Part of a small language model's weights.
Size: 8 layers, width 1024, MLP 5120 tanh GELU, vocabulary 16384, 152M parameters.
Architecture: LayerNorm before each block, biases, untied embeddings.
Training: a variant of Muon for these matrices, 1074M tokens.
Each number is 50 + 12 x the weight over its row's rms, rounded and kept within 0 to 99. Layers, rows and columns count from 0. The size before them is the row's rms in percent of the matrix's.

# q: layer 4 attention query, 1024x1024, rms 0.0566, rows 133-138, columns 0-255
# k: layer 4 attention key, 1024x1024, rms 0.0544, rows 133-138, columns 0-255
q133 104:43 60 65 80 59 55 36 65 60 33 41 53 42 66 56 64 40 78 64 15 55 46 54 41 47 37 38 48 40 35 35 44 67 58 59 59 53 73 50 47 49 83 30 53 52 41 34 24 65 57 52 58 50 36 18 57 43 35 57 49 54 48 52 34 40 64 61 46 43 54 61 33 40 51 43 44 46 37 43 63 48 34 59 59 50 52 39 45 36 62 27 39 55 47 61 47 45 52 36 47 64 52 38 48 52 58 36 52 34 42 62 58 40 50 41 58 45 44 58 60 44 14 61 59 49 62 37 48 67 25 65 54 55 65 43 52 68 48 51 44 46 46 32 56 75 49 45 73 51 47 39 53 47 41 33 48 33 30 69 39 43 47 71 37 30 43 79 68 40 66 40 59 49 48 51 58 62 62 45 59 75 56 42 24 43 21 37 25 41 44 30 53 55 45 14 54 50 72 30 20 36 38 40 58 58 34 49 57 52 66 47 58 57 35 39 52 37 47 58 28 53 46 33 53 64 29 47 53 57 56 36 43 43 48 71 52 52 21 59 55 45 36 65 69 60 36 34 60 32 59 48 55 83 54 72 58
k133 105:37 25 52 41 47 44 58 50 44 50 66 48 38 25 43 61 48 47 61 38 49 44 41 43 41 64 63 48 63 55 60 45 52 62 45 50 71 15 36 46 37 35 31 73 61 57 57 38 47 40 24 50 45 83 52 48 41 83 53 33 54 60 60 51 41 41 26 36 39 54 62 52 52 54 55 11 42 70 27 42 33 44 47 47 44 41 64 76 58 57 51 64 62 51 60 41 54 53 43 49 46 49 64 44 39 58 41 56 55 45 51 43 60 51 37 44 63 44 37 46 65 76 46 40 72 46 38 67 57 48 40 64 48 52 50 71 48 43 50 51 50 20 73 49 53 28 51 65 28 63 52 61 46 57 24 56 63 67 49 64 44 47 43 59 66 42 69 42 72 52 67 26 47 49 86 26 58 40 67 54 48 39 31 43 62 33 73 59 47 47 44 44 82 50 46 68 57 44 73 24 44 49 25 52 42 58 54 19 41 47 37 47 33 69 70 28 41 60 53 65 52 49 55 52 39 72 42 54 66 44 70 40 38 50 38 56 52 55 38 65 52 59 58 51 44 83 60 74 52 32 46 57 46 52 35 50
q134 102:27 53 66 25 54 47 41 47 62 39 41 44 40 46 49 37 48 46 68 68 44 47 41 63 65 50 49 42 58 33 51 39 30 50 52 46 48 16 76 52 61 55 44 47 36 54 57 37 58 66 61 76 39 54 56 50 74 52 39 47 80 63 31 53 59 31 64 71 53 33 52 70 36 45 39 45 52 61 53 39 38 46 56 80 49 63 43 39 40 75 20 63 51 44 49 42 38 54 50 48 38 58 44 34 29 57 47 64 69 47 53 53 38 40 42 50 57 46 48 44 54 53 49 50 47 46 22 57 68 49 83 48 56 41 53 53 48 60 55 48 52 36 57 36 50 31 18 69 41 74 55 39 39 42 11 46 42 53 32 50 46 42 31 43 38 42 41 57 56 49 34 59 68 47 50 34 44 53 34 44 48 61 61 37 64 39 50 48 41 47 28 63 52 64 41 52 60 52 63 46 43 37 36 49 51 82 43 38 37 51 41 63 62 48 48 62 68 55 60 68 40 38 41 30 38 48 63 75 52 56 48 54 60 16 61 43 63 36 48 62 43 49 47 55 49 64 43 82 59 57 53 75 48 39 38 60
k134 100:51 65 27 42 47 71 48 57 47 65 43 49 45 55 56 58 48 71 38 44 46 59 32 47 45 54 44 37 31 46 56 56 39 47 48 74 42 53 38 35 66 34 54 38 37 30 64 52 57 52 71 36 46 61 44 59 41 38 37 31 45 36 51 41 58 70 38 47 64 79 49 38 71 50 73 57 63 34 22 34 78 64 54 73 69 27 61 62 52 60 39 52 53 15 66 49 29 50 59 42 53 52 41 44 52 56 49 35 25 56 53 55 48 57 51 21 48 47 43 32 69 46 61 55 52 52 65 48 50 47 58 55 60 47 59 49 59 47 72 66 58 26 49 72 52 52 40 56 29 27 29 58 48 46 77 37 47 49 24 60 39 70 34 55 55 36 37 44 47 35 38 48 51 33 60 55 54 54 49 55 51 57 57 49 47 49 49 39 40 56 49 56 38 62 54 61 49 52 57 44 67 57 57 57 43 46 33 75 69 37 43 46 60 64 45 33 59 50 44 49 77 61 80 40 42 45 35 47 59 38 46 59 51 38 64 59 50 72 26 34 32 51 54 52 47 43 61 37 65 32 44 44 47 57 49 63
q135 102:43 48 39 49 61 40 41 58 42 59 49 60 58 49 50 67 52 65 44 54 54 59 44 50 31 58 12 64 33 54 26 60 49 54 28 02 40 24 60 66 47 58 20 59 67 53 63 48 52 43 31 55 54 62 58 49 34 42 37 78 55 56 43 56 66 58 49 44 60 38 50 47 42 76 39 80 80 68 56 44 65 68 47 49 41 42 56 28 42 63 46 58 42 54 37 58 40 27 50 47 56 43 40 72 53 55 56 47 57 78 55 77 47 54 61 71 67 53 45 45 49 72 57 50 51 50 69 40 42 59 47 63 56 64 70 60 45 61 80 40 53 57 73 59 52 49 43 28 51 46 43 46 46 57 66 50 59 47 48 55 61 39 54 50 10 51 30 46 44 62 50 46 49 72 52 44 27 67 45 47 39 49 51 75 37 37 51 54 47 55 57 57 45 55 37 63 62 63 51 47 52 41 52 58 35 56 42 51 46 34 44 48 18 43 38 33 30 61 36 44 73 49 51 42 52 80 61 47 32 53 36 60 39 52 43 59 62 53 56 53 34 35 43 29 66 82 76 45 29 29 26 46 44 49 41 30
k135 101:40 45 54 27 42 42 40 58 56 50 47 61 55 49 53 29 31 25 63 36 47 61 37 50 32 62 63 42 51 61 35 40 69 63 27 23 69 49 15 30 48 35 67 61 51 71 38 41 40 57 62 41 57 44 40 67 54 33 40 58 55 61 48 66 55 49 49 51 40 70 43 36 53 52 49 48 49 32 74 75 64 65 62 39 50 69 45 65 56 33 44 33 46 55 52 26 58 48 46 57 47 68 55 62 56 39 56 35 62 57 24 40 44 50 59 46 40 65 62 51 52 52 42 76 70 69 37 39 47 51 41 40 62 47 28 47 58 44 34 65 42 56 38 36 74 64 54 59 50 39 66 54 54 46 60 48 31 18 51 53 38 61 56 52 47 46 47 57 48 45 38 46 48 27 58 60 72 50 51 46 50 56 46 28 44 60 75 71 58 62 49 46 35 44 68 69 38 76 40 51 35 65 38 22 43 49 53 43 45 53 59 42 50 61 71 66 64 46 54 63 43 67 57 32 25 44 45 51 54 53 63 47 70 55 52 40 43 56 61 49 28 47 68 51 33 62 39 56 49 47 40 52 51 57 49 32
q136 103:65 55 43 61 47 57 73 54 40 43 57 54 41 52 63 48 59 44 31 41 36 15 48 56 70 59 61 55 45 52 49 57 43 36 48 28 56 64 69 33 38 33 54 57 69 55 48 13 70 54 69 50 61 44 76 55 43 28 47 58 40 56 61 34 51 53 46 40 40 47 48 62 33 53 49 43 43 72 69 54 52 29 50 66 59 56 49 51 41 63 58 51 50 56 22 51 50 44 42 45 37 39 35 39 53 78 50 54 50 53 39 49 68 73 45 47 54 34 65 43 43 31 37 43 64 46 38 71 40 32 45 40 64 40 38 47 35 49 56 40 67 50 30 43 31 56 48 62 48 44 57 66 48 64 63 29 50 50 55 43 69 47 25 35 50 66 78 59 69 56 25 61 53 40 55 41 46 33 66 60 32 44 36 52 59 60 28 37 56 50 61 41 69 30 45 49 55 50 71 53 24 60 29 69 45 52 50 42 45 40 50 49 67 46 54 61 41 55 60 49 21 54 52 55 30 35 51 70 46 61 55 75 34 56 59 39 41 58 45 54 38 76 60 63 46 62 47 83 70 64 65 63 54 60 41 73
k136 108:45 52 62 60 36 50 60 73 48 76 42 47 63 75 57 38 45 56 58 42 61 54 66 46 39 49 72 60 55 49 69 54 41 54 47 39 40 39 51 50 52 64 49 33 35 64 54 47 61 58 37 35 36 63 55 46 49 41 53 51 41 55 58 60 54 56 66 59 34 48 37 30 61 45 42 54 60 40 41 60 61 46 42 45 59 41 43 49 52 71 57 22 54 50 53 62 67 33 51 37 47 71 47 38 25 32 49 73 39 39 48 54 58 64 49 52 52 48 38 56 61 53 31 70 48 30 58 38 37 61 55 55 25 50 70 67 44 65 50 24 62 56 49 64 58 48 67 47 47 74 44 70 46 68 36 24 69 53 66 20 51 54 55 49 52 24 20 59 44 48 39 42 51 49 65 37 54 65 50 50 51 59 53 55 54 35 72 53 43 41 48 55 58 57 56 30 57 45 61 61 47 35 55 64 33 14 41 56 62 65 49 52 77 48 62 23 36 43 51 68 41 68 45 43 48 55 34 47 55 48 32 39 55 48 53 51 61 61 45 47 45 30 51 35 54 44 77 49 30 52 51 50 29 51 51 54
q137 100:50 50 41 42 58 45 58 65 42 48 37 50 43 45 59 61 47 34 44 48 29 45 52 28 53 46 55 48 88 67 41 56 56 68 34 41 59 43 32 41 27 60 70 35 65 64 61 53 33 52 57 61 59 57 58 56 43 42 67 35 39 56 49 48 65 49 61 33 54 45 41 82 43 49 41 62 61 50 71 42 45 69 60 38 30 50 45 41 50 54 76 70 45 64 51 40 42 53 78 50 37 48 11 42 58 49 57 37 45 39 46 53 30 31 50 20 46 54 51 57 69 43 47 34 51 41 74 43 48 59 55 14 36 51 29 66 46 64 59 64 54 53 41 28 44 54 46 56 46 51 53 40 48 50 63 52 75 39 32 33 48 47 62 75 45 41 46 27 52 50 31 36 64 48 30 45 58 48 53 44 29 39 45 62 30 49 56 55 65 54 46 55 65 42 60 44 72 72 74 79 66 37 47 43 35 79 52 61 52 38 46 61 50 64 33 63 39 48 64 47 44 68 41 37 53 57 57 41 58 49 58 42 49 46 38 60 37 32 60 46 43 60 37 63 47 53 31 36 68 68 47 56 61 52 56 51
k137 098:78 57 29 44 51 55 52 44 70 55 56 45 54 60 46 31 44 69 45 62 62 56 39 35 05 35 55 37 42 42 60 73 62 63 55 42 29 60 50 77 47 54 43 63 35 32 37 45 58 63 46 69 45 53 46 48 35 69 63 39 43 45 59 63 50 47 49 62 51 60 44 46 54 34 58 49 43 41 35 52 56 46 43 65 73 68 59 29 47 58 39 46 68 34 51 53 59 47 48 38 81 63 76 31 44 55 62 44 46 61 30 39 46 50 62 71 57 27 37 52 48 69 39 84 61 39 41 50 46 55 54 65 53 34 47 29 59 52 64 32 46 12 49 60 40 30 64 37 29 61 66 32 48 63 61 54 43 66 50 34 61 54 55 43 55 32 46 69 52 67 46 48 44 58 54 38 47 57 52 39 60 52 64 37 59 23 59 52 49 38 49 48 50 53 57 51 48 42 33 29 31 33 54 43 67 65 51 74 44 50 61 42 46 47 41 58 46 46 32 52 54 64 43 51 44 40 43 40 63 46 38 31 61 75 61 27 47 53 54 70 41 27 58 31 46 43 51 31 39 68 47 27 30 47 38 48
q138 105:51 36 52 78 56 40 49 50 54 34 20 57 37 68 48 37 34 46 34 56 53 35 25 49 39 67 66 48 31 38 56 55 71 36 73 45 53 45 28 47 56 54 46 51 30 50 48 52 52 63 49 65 59 68 51 59 56 27 53 52 66 45 38 30 60 41 63 39 41 50 57 76 57 69 37 31 47 43 60 29 54 62 57 71 62 66 31 72 40 57 32 39 34 48 88 60 59 61 64 52 20 40 51 43 31 32 57 56 61 64 48 61 67 44 36 50 69 45 47 53 51 71 49 42 56 71 58 65 50 60 45 54 55 68 54 57 57 44 65 69 54 66 48 40 50 35 40 42 54 50 31 59 59 48 46 36 33 54 62 45 49 41 36 53 63 74 66 18 27 74 71 60 43 45 69 32 68 53 74 72 41 32 54 53 59 56 47 39 33 30 60 50 62 61 46 56 50 61 40 56 53 34 31 36 50 36 63 47 26 67 54 36 49 56 33 24 64 37 69 73 41 23 67 51 45 56 43 44 45 48 64 46 43 49 52 63 52 48 57 57 59 51 48 45 48 49 66 37 51 49 56 45 35 43 67 57
k138 107:55 37 51 42 38 32 63 46 53 52 57 38 52 43 64 67 39 44 75 29 60 50 35 42 58 39 43 62 57 46 48 46 52 76 38 51 75 15 50 39 44 38 45 58 43 63 36 53 42 36 62 32 47 75 29 70 54 50 47 53 58 50 32 79 44 60 47 51 38 52 48 39 62 55 76 40 57 34 49 54 40 42 72 28 35 39 61 41 47 24 41 65 36 57 58 31 44 64 51 34 42 50 61 59 51 61 63 51 38 62 49 25 24 73 35 57 43 51 55 45 43 64 59 73 49 41 54 49 59 43 56 48 45 39 59 56 72 32 74 57 44 38 77 62 32 54 67 48 41 41 36 63 34 64 57 67 51 45 18 63 51 63 60 65 43 61 37 48 58 66 57 52 62 50 38 59 32 52 47 45 44 65 54 52 38 50 36 37 51 53 37 53 58 52 49 52 41 49 53 50 55 63 52 44 53 57 45 64 56 51 44 46 49 41 29 55 53 35 56 36 74 36 49 52 60 67 51 40 57 36 38 53 56 49 57 41 56 53 58 46 43 42 55 47 52 30 38 72 52 41 40 47 65 32 49 56